{"n_layer": 14, "d_model": 160, "n_head": 5, "n_kv_head": 5, "head_dim": 32, "d_mlp": 640, "vocab_size": 32000, "activation": "gelu", "norm": "rmsnorm", "norm_place": "peri", "norm_eps": 1e-05, "positions": "rope", "rope_base": 10000.0, "rope_fraction": 1.0, "qk_norm": true, "attn_scale": 0.235, "bias": "none", "tie_embeddings": "early", "parallel_block": true, "extras": ["some layers without attention", "local attention windows", "gated attention", "exclusive self-attention", "value embeddings", "hashed n-gram embeddings", "a smear gate", "learned residual scales", "skips across layers", "capped logits"], "init": "orth", "init_std_qkv": 0.0461, "init_std_o": 0.00871, "init_std_up": 0.0461, "init_std_down": 0.00435, "init_out_by_depth": true, "optimizer": "adamw", "lr": 0.00384, "beta1": 0.9, "beta2": 0.95, "weight_decay": 0.02, "lr_head": 0.0116, "warmup_steps": 322, "schedule": "wsd", "decay_fraction": 0.827, "decay_shape": "linear", "final_lr_fraction": 0.0, "batch_tokens": [16384, 32768, 49152], "seq_len": 256, "doc_mask": true, "train_tokens": 483200000, "steps": 15268, "dataset": "wikipedia_en"}
Each number is 500 + 50 x the weight over the matrix's rms, rounded and kept within 0 to 999. Layers, rows and columns count from 0. Numbers have three digits each.

# layer 11 MLP up, 640x160, rms 0.255, rows 472-639, columns 0-79
536446522523494448598517577504483502529507500509555479423519476527492475367575355581537395452534538554430550541498480493446471323485493478470490398498583528447557532379528531450485457504494452498471466486521460465406517482437559584528387444
352532566508477545563392473569522568471513435486547497516525453492481533562500447520515443569469465532510481551543565485436503561444575560444494473459506466513497433462512553447493502608523416447530485502569542433466395518553481456529530479
525510474486513573367503567437507615537501469485502437482520544539527459426452487436508470493459489510479640542526513493421537435470440437559476516547527521485537530572498514489500453546486492476500474486552491409495531442563505511514531551
506509478471457466454441513389451454510531530439440492510456486445511518480546478493455389459411463555596464567439550438406556509439514370489577476553555512566565485544596540495519518537528442453543527612522486490457445513529558470437514452
481480528445466530439423583457499493501508515485425518478477517493562414470594481570447477525448522397441442459378526425380504465523471500511447517477533548530502462551496552579508475513469438385527434495533517517490390478560559533451444519
463484545433479489513416546539462523529477393464522434454542441537404477542546446505499539437469461567507469547443530469422500461516511451580482598546541545490459470507556466551479495470452518528540471502462519412536474444542476506476494392
367540434487494538469483604473502527481489442477455513582507406544475483440544500479441517525539524466527421519560444423481509487486526476583476501468513518533443513452524448566599511546509424478655557497487564447351432451418535508512376403
475424505440497481482472470487509506589494474543534578537457553489442477488557563515450532527509476441498521465389489529432494453503518527497471542501554570558467506600515495491447534507488493539546555550457612439496526454470543497469464441
541553512403464501515547451483443477546509483393480460494301468568465503536438468470466499466499431443519478506468528511433526533470531478409460473449475426499519504546531466465459548539525508493682520560488597559449438610481528515546404516
454430493521499476495469549432605530539494426459511535538542595470514535438512581478391450546460508498458503490452582433428547443458479527440463513454563598425475497503509603579448489528382489457565515598486432440548479587507539566534501555
430626491503482561442358520471515535533519510506540489496587506521482474469526506497476462408518528459423493502572516463430522516492511504500501452515380488555548511519522514514505484570480455502569516478533471403468570527581443518496464644
479478583495416445428462530524551489505509466494506414493489484439584541540599505596509535474566419507487497519512525461467515340484477606514492481533418477446512457495527475527502472516521528488536497513579435500486497576529490579405450481
553566500501479442559462489315436458468492537505531436456451522478542539560462469527527494539511564520550466533457612477483587468439513484536473469458433560597579435480590523462453496464492486460595516548461552430418539554475490523461500497
441371445505475497543451447444412456470529431513553506550470487576437447553542467481528530459489512540502468503504596472368557502476470557462529521498424552469497411498537430533450532512460508540638463600584450410512523512526470498495497570
381531491430387533549508525516473423539546479521515483485549513493535517526538540555413579453509518461490448549487550531520469543498477500472476469477527508526523476503441487484482464479463452474517466498503500502460487458533510472565442468
666572432560523508569510508550538600479495510546534471514424453526539587432535461474436470534575416466539440535442570502446476374544413516499451532551505520492536527469555448520474492425478446434515545536542459516471511540419553521487364416
567541588453422508493458515594493521581500469484662487502521456496503497520521502537436501497399541479521516439503522544452502406426537383448468504534435495480447511476511504444478520513558440510513458430495520455509443554456495564512408383
360416488582416565400461446410492486475411484486474364604456482542441590554479471516470458513480474530487468559515540462460616496519412405434510470443520611469606559605520552475488443511393485457643499598535425441454424554536533568511455520
559515547477452546441470545493579568481470504540474452436492418451453592456457500550551392466477469541510543552479560431466621382480546494498487438589365522482514475411529500578455532487480447463587541573531498466504514557480557647539490545
498457504473369585450429535440522448464457375506551457583412486510492526531536510483591554521446503539538562552444557399411501407511484529575487480506453604533547478484496430437506472603465600493565429572523487386477464530470525522540521519
483558447509448459442500478429492524479490472435536483447506510622484535419526454548505516490419557547485520541516535473500520440456478501445485466499495474441417448530507589559530574476483463530568446511501481379472474515455553563530502405
465506458485420563371480467573525559505530479499502525552527479470496505580492474523448511524612609518464425496517526465518413482486538431468550512589532491507412553477514533502510578511543467394639485478485506416463443522536479491564472537
556470446451443529529478468373465420541611509495458441526555550405552484506506515511431554489518505551484535549424549499453598504466598459502526599449471458463472466500546488565509476595513448584566387518540549487460496493524493462535540543
429516491447518408463478585477569528517539495530517470518509557452515524507606492511440573499498607524618562499534523444516490547514484603531540496503502492525590511595560409485522564532553492501537518388501518451514453495524516518611510517
475480536551452420518494518438437511440456421525519426429511541565446593573493483528521501518431521456562437432515522478435465435461562389618537453564482506505465550529613488599479544489524472588528491486508516540449447520554457501454446547
469456450491425556458493461517488447514553490447545467513453476473523499512486524630564537475499576427505461472533577456407493508467472479430449560573448507423465508611489485497541501500490444544513478557611433486339501438498570473470510553
444491477542529393447489543518502518534537501544515474482475480543504511471550449522510517566458473532469501609581527471449519442472507475531499568508499512505576560470482490547458490568511498539508555492451476399459486464527440457426400505
495600442448516484390489522465492591553494466439430495484419530580477546396544322488487556513449473538358507500520557522443579413524429485455489493582408561561511503486549509483465492505514488445484572437532510507586458494457479621518521475
504445501549476378487476470485506435505446517409526557474402450546422473347459453531474507517468532598564560537410619395497517337463567433536508533388520513535422486404522451554430504516533510453509489451467413468473466565472533531462554470
521596527498527514472526465490444452508407446486449441346391545500440450364475368535500555459546514493382526492542550559420546454548424580499497483556444542475419467504498429551475520436499564474533579491509552489509380478467469496523522510
378380507482498503446445474440546528498456341478611449470496470436485592475663526553518498464435526541510529481437487453494580443472537473499411459556414517449480570538521460510494508492422461467523422544543562472438522443524536499493505533
437540457516429512415466571506446501494478467529510475588474454610503584516493564556532482545493465489486487529500521572528511388528443499470506434461447508527556630547463491527446543501430540497569403454458437464400404357524498535489487429
543502470466462470559412440384454485545445482518498421461506528507527459486531430575478510482500503515487487558460493518443514484517392536594432521444516516496533489420575538564495506403536514435551488471514418450422409437504469464477504445
512555510475424463522417563435597431478579533517570465583478431531533494393457473610439510479578518454501459458489540454465514475475518440484420456452534483488480553433533438530503477536495438491448444481543531442448483586578550587581466551
454451486441483503443402467548475535467478447465584565478456472486417520463492447477495478522538559533579459482528513512498534476500469546525473546436436501584531488547481509455464510502520460510495561506419563541449374624541500470481463527
513505467418506517509547477499494433483551510482522507455446547551424511362588398510512542507503504564426532484497549422439485405529434485496488535428449454620507533418499439513344566526472521428521525413511479504465502489556489498523520498
467526547401494467491446484535430438449537493437554468472524458495503465457452497597491450468489494420481400522532509389449531512503545512456485513435531517457479476497457479536443499569486502493484429537512459478511461528508550492520440526
439523536464385440414447527497507580505535403546524451632456531532446457582556587545425458404522494460444506509426511474494545467533499469490401515495540574471442567578478461582385530525531466516572485596458477516522531598459523586536384477
505518569467477496577531569404496396508472463449579463322471461487553452541460483535529502492457506537417565540473471461439516507471479504562456506531500429518474547486478417480481525524542516450451431500464470477435522450502471515496460453
460596515400477525482459464551445389435500414539488479539445495449515521410585472471575496510535495440489450559441516405473501471491471541537575545465520616505476405499533484497508501470439498554657482508493464457520537495556506590500486527
429437479470492583436399560501546566502463445479668542414518520538499511483539522524468484472500534450336460539473531536417611444483542406490445419521511533569551474447516505464520475481544470458570472321521487444527436477508527531445499475
424481427480484460468469538526555446562557475349626434428496580507459463417464526563545388466499498459509494492497530480402498487496512471524529447474466412504579656561513511544454527626484486475476490445487477501538490537532642506542521428
473557492533449493482413505492536523604473526499564547474490480486509477431524452500483421546535512519445495493548502540442577468452524458575528435462451564590489554472576433593491477536518521525517373460522530515523393422482496524457508512
483482531491500550515524489390502525510489499419519446457490431568398530469473479499552423578574434479426469522527580428384557483409423491452518497489554550436437458362462527503574521650511431351536524541511539513434424520500471534560467493
395508485418455505527421613451522485501555483476517504547504449458507542561490411538495535455501539478500541512514564445449510445434433519467392461503434435521581522557515409536536551495458507501441426467610471430468428577473544439479511447
478532443511461548506449465463371473432425519500552540399582406419548538493531529475484404442521538504552408518550535485450565500454501482476448567619385592539595536583586410448393535431501482480554412508505456492509443571591498564499488451
459504523416488504502470541526516476529532447552554536530464520459568517500537537488440559491463512549533554499492531512431517514515560367549401571492470588523600526481496501509387564455498482523499495549454455469454498522500514574467515463
484542468465471496487460525445499434572555514481471433376463480511518487459431467532478528453547453487391533511503546517484495524452418482525501516507480505513483456482501485472471535521419519459577499474535507466503435590485502527463485546
465545505375494467512443471475491464501492424430509443448385510529427476491494455507610530522527528586551546519417531530459494503466445466544504514495437447527483510606518486533486558633491487414501563568463541496365356537492443455511463553
437442487538421525472498525460608548526517426444530424516508480444594463493551482520516519485418537484530452556491532488433510428477460496482508479530509446514408451510559511560518470497536497462526520549597480505487434606586513610454519514
466527542446495446524455586508454439520468469447481451393503583514568488460546476463594553577512500502477548488458519506439488450482499471544463504429458512605520520451520452539373453475501556584507488469532478413511403560476498460513517470
609542463550488550600498446499511502503466442500487467425419511553492465354531513532459392493572482484493481472403542464435526474537424481471492535486532547476511617455544413573419556465437534475484416574452451424446533417442535532470393467
496499521487523508482508493553485436509434497463558503376446535484449444497449430551505492436552481432466413434441546478444620446443482465502413457473487476539498515472586519559533486573573468500558474493449461416470416496502598561553506522
376417479516497382449445539536496501555504494483468346415528547522535528441501580509501488412435524579519554529465483444451538525371504541453497526451532560479551566543529599532527430533549440483511539505588524498498526486505597487405514465
509483495533434590507439522443446452512504494469691553474472476449571582490450405502433485469519496549407468494498532495422465541398536388595427467518466519556556525552570398436437474579533426459446387438532522484472439459506540632429514527
442436560513451494514465500482505478526549473485596449492410495504464509548470431522535498560568436500393528484505560501441514497442571540562528498476477534470433491530497610532521471561517476477571557572425499480465490674475441515546461480
465487498453460330525559530485452404431491442513486572477470439479492480421465486612523436527525541527534475531478543396412550474501463484514491457488501534524455449470513474578488596530414410428504437544547459481438435467417628518441505463
499543507455424543503460528501540480539486516526487508505479488442520542428581481536592476485504496419478508552461617431493560524444401559467469546487470497522409444552537480563451549476506514495588497520551419481382492455511496423533513515
417461495560422532492461524499479589479489438459539463561560444463432482507461461502517544572468437500514421516504556474488449533380512538469482462487513554454517570468554536490491579478501488488528445595541415484541496530447517503533467446
430539437520476590456474526489492534528551477460570457479422531586517486501550470500472539502459560548506493537507515427419463492511521455488478407472428506542512488524542523585455526490491446563494522404626546458460395468540548561444525497
515507429516465409482384483604452536538489464442533527472550530476448481508412426517456538564550539537424456500532505496442446426473414521547502451470559513524581503469530491433546444518504455449527524538452557536519391496410475455531492506
428509482450459482483443487418323441534512489519515414551566507486491592536510518527438547475506481502435484563496561531450489541439479572442536523498541473470571523488562565471519562537400445580589522563472426465486506489509542485443404523
464499427474493401494419589558441539454623472421501459555475492440475412568487509534486552480555380462456424558522490486428579509412519509518463421516592502549474527515489517468410559544529414443457500490510536405513402443472509496487473484
488545465363371499499462478454466385460485372494561497620454597523389502485456481516466482538493514525468437527466553557513555476494497496599507537481536496535517503605529472554508542550467429402585531471467491449411503550511568508534477493
419437453433547416459496511449512531478415484488506518432488569414524521475478433557469575498524553436540508571430546508472469484392491506529505483428493507606536513500498510542503497580509454430496592458488525465456455534442509449503473353
431566542550487430460448446472509413472545522474505497428491504498482490464468433525523577490514463476508417467409520463483545483440544406498503524437443498432575462428484454457521542549409457451509507461558442384464440528437582478538555516
511592481487481514455452561501489405495564448525493410474423569511482451499544554516500602456464539516519606477548535437451523447491414416532456545509547613533504512491496415527404507476597518496481503601527579422537374516494538464397470584
522466491470438549517450550466470501558560524450492440484507439610442516487521471498516592534475478556411584537444567462400493487526447479428542559580444625436455593452583426497493552451489553501571433562489437458486513499511519524431434494
419519544418465521435512533530544571520405402511493599408469527524468473499525459477530501487470458470531500461476602495413543475507610466455569547585509545527507532505513474502507467536572471504561466527482458456512427532560535502518525382
537523549414472553440461499504597470592469402459537510489570623487522449395542497570512479410446556526617513448510566387389494461447572435563427490557406495499564547523450560565453504592490454420422563518547496499472518584469528453394555426
404498516512476500491442494458427458492462423419520510556539416533476592531572475542537551537494501560496453569495550494363460452485448478453453555596522554582447528584593504554486502474436495537586557505609592483418571463508559541451508521
444475575406409463485470490512558497448498452396548434466483566423483483494507408534507513483502404454558487548530519519431557439406500363535491516508484613500470467478545511541466532572525415509453459461496491385556508517453530560481477525
420507539435459527532403432487512514484438533500549468476540525603482521524525462502545547483529519512495431485490555474438490520491522518490534465531501579566572499486524543539517432580429423502470445536482584469565467517572486520547497531
528504486479454426443474565525468545492466533483554546593486450522372528509542477504507488572407621455550484502450487447483472339552453536459516546593487504612544519469506523513355485429552504581574538516524456460495523592467471478451510555
505467534500428495455405549426531542547491395490532440583444623468552511452491474481492550462480541397403419492501504531415487486460473480501504593553425658463452572507533440503498596472571451462539477542501515457522492559412480543481496625
484504462465482653461457561470485642517496378500522523454480533459439453492536460494532431517571508501443548546452507554505474517503532481483507506494522575413484543471493476516508535500541478503458499514468458432506521518564464457493431476
391563514487479494475458506519497485542476382437525531476508483506464599438522388544547479469549493534453426521420600496482535518481508528475472458528465492586446537451503491520484416540469454504464452430482519434509361533433504476504463473
467460501473436456478451567505643464509431503503519389474455506514417546449522554597358535502505546552499516543506482345473553449506476487482481556533483587457475568449509449519450526398546503497477438554460420535454460434568451555502457483
447571545479448531484461568523490429486607483522608452529534608529544505511562526562503419453439483477543440495616517510489477473531462468519405576406500522534466499522463534516432538426559536445427489416554526460555512551573494556478473452
446458515423474469484499635441500545501388422449573463412423526502566509488525502570519508536470511562516578524443528487453513505381422505512475551602399488485418525394552608529467450602480461481501572534618539349387522419444484498377423565
582451504471527476547505513394522557549529486507543498316470521594576541434503556581480465514490596478544529517423505495453512536546425400546476474545554464440488523427554416540453491538514521537481426528560470448431488457497585489561475476
368507499478456508511414493500486448508522492361502529555469399420500501535446483642564611436437576407490471493412544504421465493437519484484403541506553498493530447617543562506474493567408445545500576600569579508421442515465585480502522518
470504499432461462446503441485501547597469483384537476505460539577589532393453459498520533510444594488428410503513554488464501447497477553400496457515432442426531546551543557498520537600568461457561473555488438407489501494459564560502460527
415467524596501443566482573505458559507512484475514592498490480506508508556476501537558553552392514579548441545500620456518546468425470429473487531568511503466461478507525511585506486524474478513489504462483541487441493465470478495531481544
493449505503433497427490586519525422511516501523552369524447488436456545580446467545528492530513504424559481552472602563415563438407483501535475492578528575468449489542520569525523553621511460543639515616429554433447505548530539493449445483
410504528415468473529484486475630450502533495454537419395454504456468493428453500525500578510499495581577469432383565470427573546470453374516426449436455513534454514479513550567433533580498465493484447427548595380482448541498508495442487548
517515457507440501434421598454580428500587490505511439530550490432513535456501506505509516550492484538479571578500586534511517354450497475523551501495487589570481598571473528494460520530441497561596422516510424407490485494463477658405402549
447437535543444548537484580421504393491464459484472497545488452441515536553513510543492397533477448386454496516452537483512557523456486564483496495524531517500453469539573471474474536514450502566641479556595411478555503531526509604535448466
430531385455437446523509476494604436516511476415475536471506523539490562436609505554535460521507567507496495438489566476534514541470540466546430470492494523550527515532543469485412543472460501510550521517468457470527454445521505501460558430
370621555420454508493433453521533388491509443508545453569529534557438605549557423560488504534505435501442484465436552496489501499494469459575490567460517505573562607479533446576438494526501519497513456452515519511505508548471522602481445455
486488563424495480511414485439530527520581513502520459525506530539559454581453448538530494540517501512491486575583510451449451444509502479533359473587487519562525490460499477500448474478525489489474421530528574530542433446445555494464509515
523624428535489491530441473433472535514532463516477406436465563550535508441490522479479525508419532471455443536490528430442597504446544514565443511590409612437512456463459408512466543453531452514551394567508545482433513496504509550532515571
500580573477466464453469505474509533476481406390572491424513588549478478515465452533518452497522500490484475502459559552414524449466430485475479453498437509473519504536542462532429554538513394543508514395514474477444542522517606478507469506
355496447489503523486486456370434511475519493453510436377507509500448534560477465543495500504471556563560558540472572455515562501364377460503442602629477444513519513511547404480414470612462489552520617595546464541388476523519491509430532568
717556478550570530571558506497474491524500502493550524427488426567570549478506504545461467585543503469531558513496535486440501473533422479542489480516540512498431508479519491442508496509476476589486606555526545526526471441484541555511424436
432483532503523483443397494491538512539525487442476431472538528516513536489508523574437485617513573450469568485561536532447594521485466469477465524508485535527483545404538467514489472510500526473587439473484531447466457634500444489499490417
423465473487487408471486529447459572535480445505446503551568503548479558472535539494470422423443444490539485442432550477493515471481535477502481523530571550491491505394507464552447543446528495501537490513484402478547493528500512462527490474
475469492489468484533486500442481550540493440467549490523454464442509471570520430554495573474431523590574490506504516523503494518443421545476450448616461560430484555519550507437566542539582391440537553552494520499455512492419447498407454630
532539435528482455456425510493501572528599549503602398521502547517463508561507494564504452446481591552489574486548518557486527477505567369501461449494435505591499501529483447511476443529586428464502470566496593493462358538510580458502579485
582410502485510530489438450502556571520483469531530519478517467514501466527572471510522475593427608576545490485515563549448550464478505484548486533599472603553549501530543514498486512529501470482547612535463608459489562436494450501496463529
495445422512440470454394476512481549455499496530571477419510497469532508593486446492473447494606502455427578512497548560508534491478507528505508543568533539571498471498470520525442501498471481395530476485488509507462487508508533524497463507
604549420545439494548505557546608550496449464510533495454490559575476551494578549529444489511473507359379468568456529498477514382561441514489440583481516495530451455526482482479453435492441529523441527450485395507512456534408504540466330468
402589506404440548504492523421555421503455483440578478379492502574506509434516491501527482419462480449481514464530537438497519527485488523445414474508514607491537569534515488546540473536513456524529517472506575527611448492511545600502510421
515666449503455479522446459544420486504608509438513503462459446513348534541485517572489467538538449532426480477442581471457499492494443364569515480435545444509459491465533452489456486620531462392527482522554524532503377534542494489504462516
510536506465481488515504589368517476519540522406423536421493466507481513457466472497501516548450446486407477480543516525445566437445519493541484458506459496523500531412578416537432532432429567547474417528552446407509445498511522470466484556
548529553439487526412442494543460540518470428488547516454430537534465536526568552527508500563405499493469521478532527559423568447533533450555473609626499572535627489526561426500498506433550501464564555446529522467502462610522469567482537364
447586457444431517491485448559487354529552388482547479506465529471501545583511418561548414502465555516494480468469524516493492545535430482549459610479554473556494559540555407494495463488571429467499515474468528429552410613482482454496442515
438574465406473509490478560415512551465486500457520459515480522555575531487481575544439553531493512587446492471442525462476438435409463561525495516493415577535507456520449464548463496507495519599528375503629581472513450505504472492514436356
457526555464503511548509438438477486486481498444510518492494428501467483548570513510421535508549420470476461542439558418511493559437611445516513504536463510506508436519540499540477568541516461493490448581510506504513504493524497545391504427
459561430489519430485465514493459527577486467490465474420530588494502475565530499499483525476461489524489533523536507527508526520464585496500488552426454497454567516481524544566464533560570531511539495507512489403426479476479500494564492535
467554550510476532421451582409447567474486469472631557453466583541425593526508356518535514435505552489367516439524581492455542475409413461492462504589456605486492529549519563550493514575502529523561513547556513493478516585414436598390424527
469449479478484530506511508501452492521546462484574491617436450494498470568475492496512414488502453434436521495458531513469502508520478578570496519458525457453468510478480417473465505479521559532611482637507446446441577500476466542518425505
551447521526514526586479520505502509517510522545483490532536427412497562418575459608500448459519607489462533485449540492448516450459484536579464559505466446454553485506497463525457493541511494586568493556578556513495402507510467461530503541
448552455500509565533517583510565457525486468460473436391450525451480565462519378598535511540468537522506520506482541475456575505455546520590398591504424498459536508479515533588477479493555511444483489491500531496519341513545558546483526486
345570414447466544514442537541470439484433369502508442587516505604556568571598442565516537515404453538496502515474547442513540481492450499511468553486494552423522588494556500548426485468461508488597452439556429431466462473512497553482432553
476548553515397401445487541545481448493549426513525448498377505561441504525419473581497430524493524587529523511489564471398561436495451475539464483377490464446504546466491468512545466489569542467587445476500590520470484476527491499572511495
501559419464478536529487519409535494491491496449481473361542472444438466467529453485524454515542508548482415498528563489489574527512458501459499499531473555578524521471528443424457469479532498434469482494492493469496450567508459458439506528
434547531442461531604430475468495512545485396424530477446488498500442528510481399515504419508542484480420397553516540494455517527463458550530513513495492474451546524500497525555506502644479465459538532522498457494527424522470476499469510571
509547440504491490479468517434511513539484454472441436472482468538545542447529532482516528552508481495605515506449544448393578478521511465562455477542453585406626476483490449538466481577492467529527487586491513467515440549471606498533508540
496565486421457397511443505476531496604522501524495474484429518531551449571528506479573480541441486451496577562479562527444481430529465433503524507425537492521505469487588505390455513494444473496501425587549461478500440467475520486457461570
540468402447452471470453548473448526536496461461447495531527542545413515508437458563390535524518507482522465492408583518514491391422480470500519514461464528573489531462481577474445524476533530506552453489444409522461507568531527493407456550
495453495494458420548526467471496522563491486525587513430524494460415449537467452535402476484510523497523445491495597428493496486562508462471518502550550493658509460475491530524458489485581486383562463437551599436503464422518508475555550483
510553595431459424433470609502441498480474418459472505468510489590403473411506578614556488471472512552596505533507465498428483417474543356470476548584478562521528576498491538605468520455558421518507526545564424469438455425423599540501437475
405510557557451505534471508506456510526513509456482461516498496438466540486521449500404445419372438488488373540530564438439524488545469493494518539583443480475534518468553465505476553517495516453540478482552463499453449546505538588485488443
511485503499400572499453542436501505522537450517553531478469588523371522362589482559423403485469493444380438490434557427420554450583456427535556566508433676499435524506560410637528488483484514482578394480554533498394508530423412493478487478
493491518387499507501450513502517477527490492482542451462441533516481575418533349531535540528475510547412528546421563529369532438524522425501507576509591578464524544469543498509464430465465535539527461456456503499460537474541483491526411542
473484467534445431555426543489369513466602460471524409510449514409562503435490500554435482467521554427638411535553518451440440431423511492521464498479430554547438485528471505538414576472449440483477529530625464533435356545411526475456527522
541535455367504509505530539456458459493431475480580435401422465422488511385479481591444529403564616486488450521570518504471566435465482518506436568527529441492506503573494425451467489502549513393485482488526442545458476496526511516445565496
446569527577417469507453523419519518501489429429603462464503460416493581402533484512465403467568579521436558456474453536447556523493489499491405505561421429461474556438579480600432486558526551528488502490505516379425521475600477539487472456
631406510576524545617574516454494468491490515482523443442508507474522526491525487582468482480521549525463531528486503482482544580479560482490483472502520512478461549386524507528550494500440484461575494503483447547542553482504471538524495531
513517541567451408487475551528499531533526341478532341553533553481506456561536457493427566524501479507480501528450543515435541396427522475481526479622509620492455504517500549457521518523517469483521486555444516402591456434503533444392453455
446525450408473420543519570473505493461468460494485466527466492477567541433522519544488446458531461530514524522420536444541478480438463554445456533585504561429558469474546526465413580481535575531529425530533535507403488480422464431488536523
358527473508469463462363508509554528552557526468451400435437439498459539497494490505381524470480445578506558433506484517486549528532459499523464472604440521525484559541478431566482494572511459503584547508470489551465503561483485526469477432
454545502457474493486443418532485524457524467422528509511496498573537494485498484491454522576455452521412465518514551548426468454359448463509529588648526567481423589436490499541508493443474495474501548535469559578548522513558505539435513437
448497474434527508576414552514463456479560459532484427515548576503502561500475492544492451508431511498427474487482529438388455463424486452534501537613430575498510475467554524486549589491421480423438509499505468485497407466454548520483468477
474544455532407464526505564507401480483480444497526276563527457577498561554510536493492508498402508480622407466506516427507552373517522468378385518494385513593550570502513491539428519519513466366526488498433464488445459431447460500478460599
491562479445437464433374537557533554488455451500523418473419490407518549429583556553461456607466521570533550516531584480499605331434507385588544498456453503571572504427567530539516461502524463592490485673511490472519520513516455354378410642
518497495492520507470526532506574528526470458532542505478536507570507483480497440490489479466529520495498534517567600508495566486449542506520521399543513543534497525500568397528476457471519542489523437472448566404436495549531438540417467524
525566448470487421513439600451498427544527447460493495533471545430462584475435498505491516488553502476588551465445565534437567467442485450520435527523512557581581558520511573579443543497521537487503456506552480426542374575482454507493520588
398488485521448517446470564455455484452436469463553516490533508548483586514529464475429527507484479483466510537494518432498536487553458511449478487510532567449507601563497497481459480433459478525517529564547455424441466506486471523504522520
491514567421401546468437566585497459459517512457575488533476568470537550535584405552298510465634539495592480568465541495475464336452463542506508514529477529491563419482547507501558572527528386541522456473523513519456517570509480527471397562
454524507529512523559434549470533540498482445437663442477467473541544412410578423512416510389551607382391510607541576415424539477511544458544439498606452455394479591496449511505515424499479526536460537451479475475545485541541505547480511624
365555514486456480540495542493381572489434425508580542595421482493452507557541498563514384441440477517495507509522514443538478435533568346509446530566511511452550524445532519483481497475491543552538519508547461476472470454555467584487443440
504545439481423475484454492519508416583483425479463458430477529560528405467504516512536554525571431545462448474459504493479562458485408461526534471519484526554505476440465551469498498614492528445512489449496370445473492510521462561534426513
427508451462494439501421524524499486548524509497522496490486477498524486558538580533408515473451537525539463473492503497425537501478513419523492478515424603416560528417562447458510438509509538411534469512562430498538552494591493547511470500
409466417462463500519496651510476544537436470427518518392495511479492512550544440518503538497460491469551511472493591528499499466413500583489448527571464467511505536460501457533469502471518419502519578481541556479451479454509487505472499505
683623484606471558586446539630551577472489499457567538475513485529571528507606467522478447554584546501507549589416531489443482514485457488524453547609503479455448537451546509441460511551434505439484534482480436542540486459375610476481381426
500527513440453490494467490388434535569537477470521577509554480521479476557567443545469439417506508505553517523470533522422500520463559371559500477439485563394517470467472450482477556499429419490548559553502497546453481463371611544471498463
498501422511476487510465501469452485569488500565499450473478502441543496467518549556485457444520554602561526506473510400500468499464380515443458457468510408464575482477557531444526525531486444406574572475553453458429493376558537489486546492
459470515529436455489477544496481493454470480462475488456412434498478497455538450485495495510608441469479481567418595477530528510517557532456473518504453499545539546522530458489426586435499538472564543600462439448464377576492458530454480448
414459518436466596498463536427470458522518445447483430557514471417465512378542457485490492498554517493391433632453514478422537493502413545509504555545411613469463497476520582609510506516510522476530494527553417387513452552519488587375464519
498531519544365455463471519500539449483548430468659521376627547437504498529462464560460498382510563564492536457468506472467617421462507424515418583404473511555501511427523458441376510616528460559531589615508527445500424483465520527554420507
490442424377467371480449499464577532512482445536465445373532488481459492450480516525565460455517593505482555518462528496448509449400491519424473497482524478515491491465571451503452547436493496487508558454527542425602535538407587529391466445
475503547545483458517467567510441521520477506406529444447471491498523522489448441475511491527439535473534449636519508489417560475395518490515499502535439519556494461472544542583503534525456501461527492551566470481528336476457592533459521485
484548559501502481478542482371523556504589484383467467454486503522489501439496503534507513527492529458410547547451510472482508525447503499476530477460575486468379560458519506486482549487516515497516510511525466485464512527533495494434454477
477376434471418455403339447538466573531510452467606457563520511518486486490552420491497467573490440463439513510486481542455511477440532479600481547500574542502565456534549502492523467653449458508473535470507451458478507505546477536571491451
532518491523481451506473438397524456508462562463574486498603539406594504500514479472417538417481474559535462523467468490458544438455496524453538495540423550477609450488522463479532538412530461546524461606499445459422498405520520504466524608
506481503429459486477529507489543433494535464499556527529473601486427506490497512587532498401584462606531430508557552426472592490490496485512504507446475455474491514485479549504421517561438511506508474551500437474488582497562522604526520608
446451482512426400495455629570437443490528407500468379541559486538525526421511494509443419482498466451460442554425509455491476468579464461483438537518537556492549567595509496425483503508583528341569490441565476453409412457539514561487459575
447536526516445448496494546444511470519530390487588398599462455499431440590591475472502524452531505502526467518432534499510468444547549507545464485545510541515512512517497477499502478444565497523577578584452553411578514451479459489515400468
527488567461420475431457598471518587496586444476540507537379518580476553561531471487516416419519435489524624500413636510439502372467463547507359487478464503484407642486480552499391488437526504470655550630445512467410467502488584546565377522
372577513514446544510501505392545400517536519528654478409480469478522477481484443525511491466459549484413582478603466484475531516476462500426442458490420506454561497523487500561443498509457464449474501447548558497493442519569577618445535481
382514394491479363529508510486466468470501519449584443603551526522484531452531497549462413455479548549534550491476525454507448432480564483465475523476564500459413603525543443517422588400487493419495495450519528468529503488518445528539423491
481524495446470529526480511478452582522504419507581409501563499423477491503528453519518551490473478535582416508536517473435533470517606478590437409477500489581563594494541455540489439555549484568438476443559448442550409528488484507490500452
459500512468455501428455480571540420462500515518461547514482427486434463474508431518487476544481529582591503510508521479431557460544548559558498495463533493488529522523479513538504486465522485468612510510510507463513390529500493540453508545
535390461456448380489449571481523534478482487420441471492443414461484496485450395568478485556574513535534558536470580442460548462423598544434475538490487548563506467489461539474358541523530530387540512518623498513513508513522515546469520478
408484462439420470429433554501550598561605513523490523527380589488550500585599504550500466561483556513466445486446493512506606473486496517592467438436582552561505490500529448428541541451518492430478548470437432517475528481482486515460540484
489420525497497581464459471473580423511421441533518577575463470501475515477563467481527478538521459516507527484416592517470537454500562475491546534492505637423587443571547522494470461495506474434618559538494530522480515550535514592497512471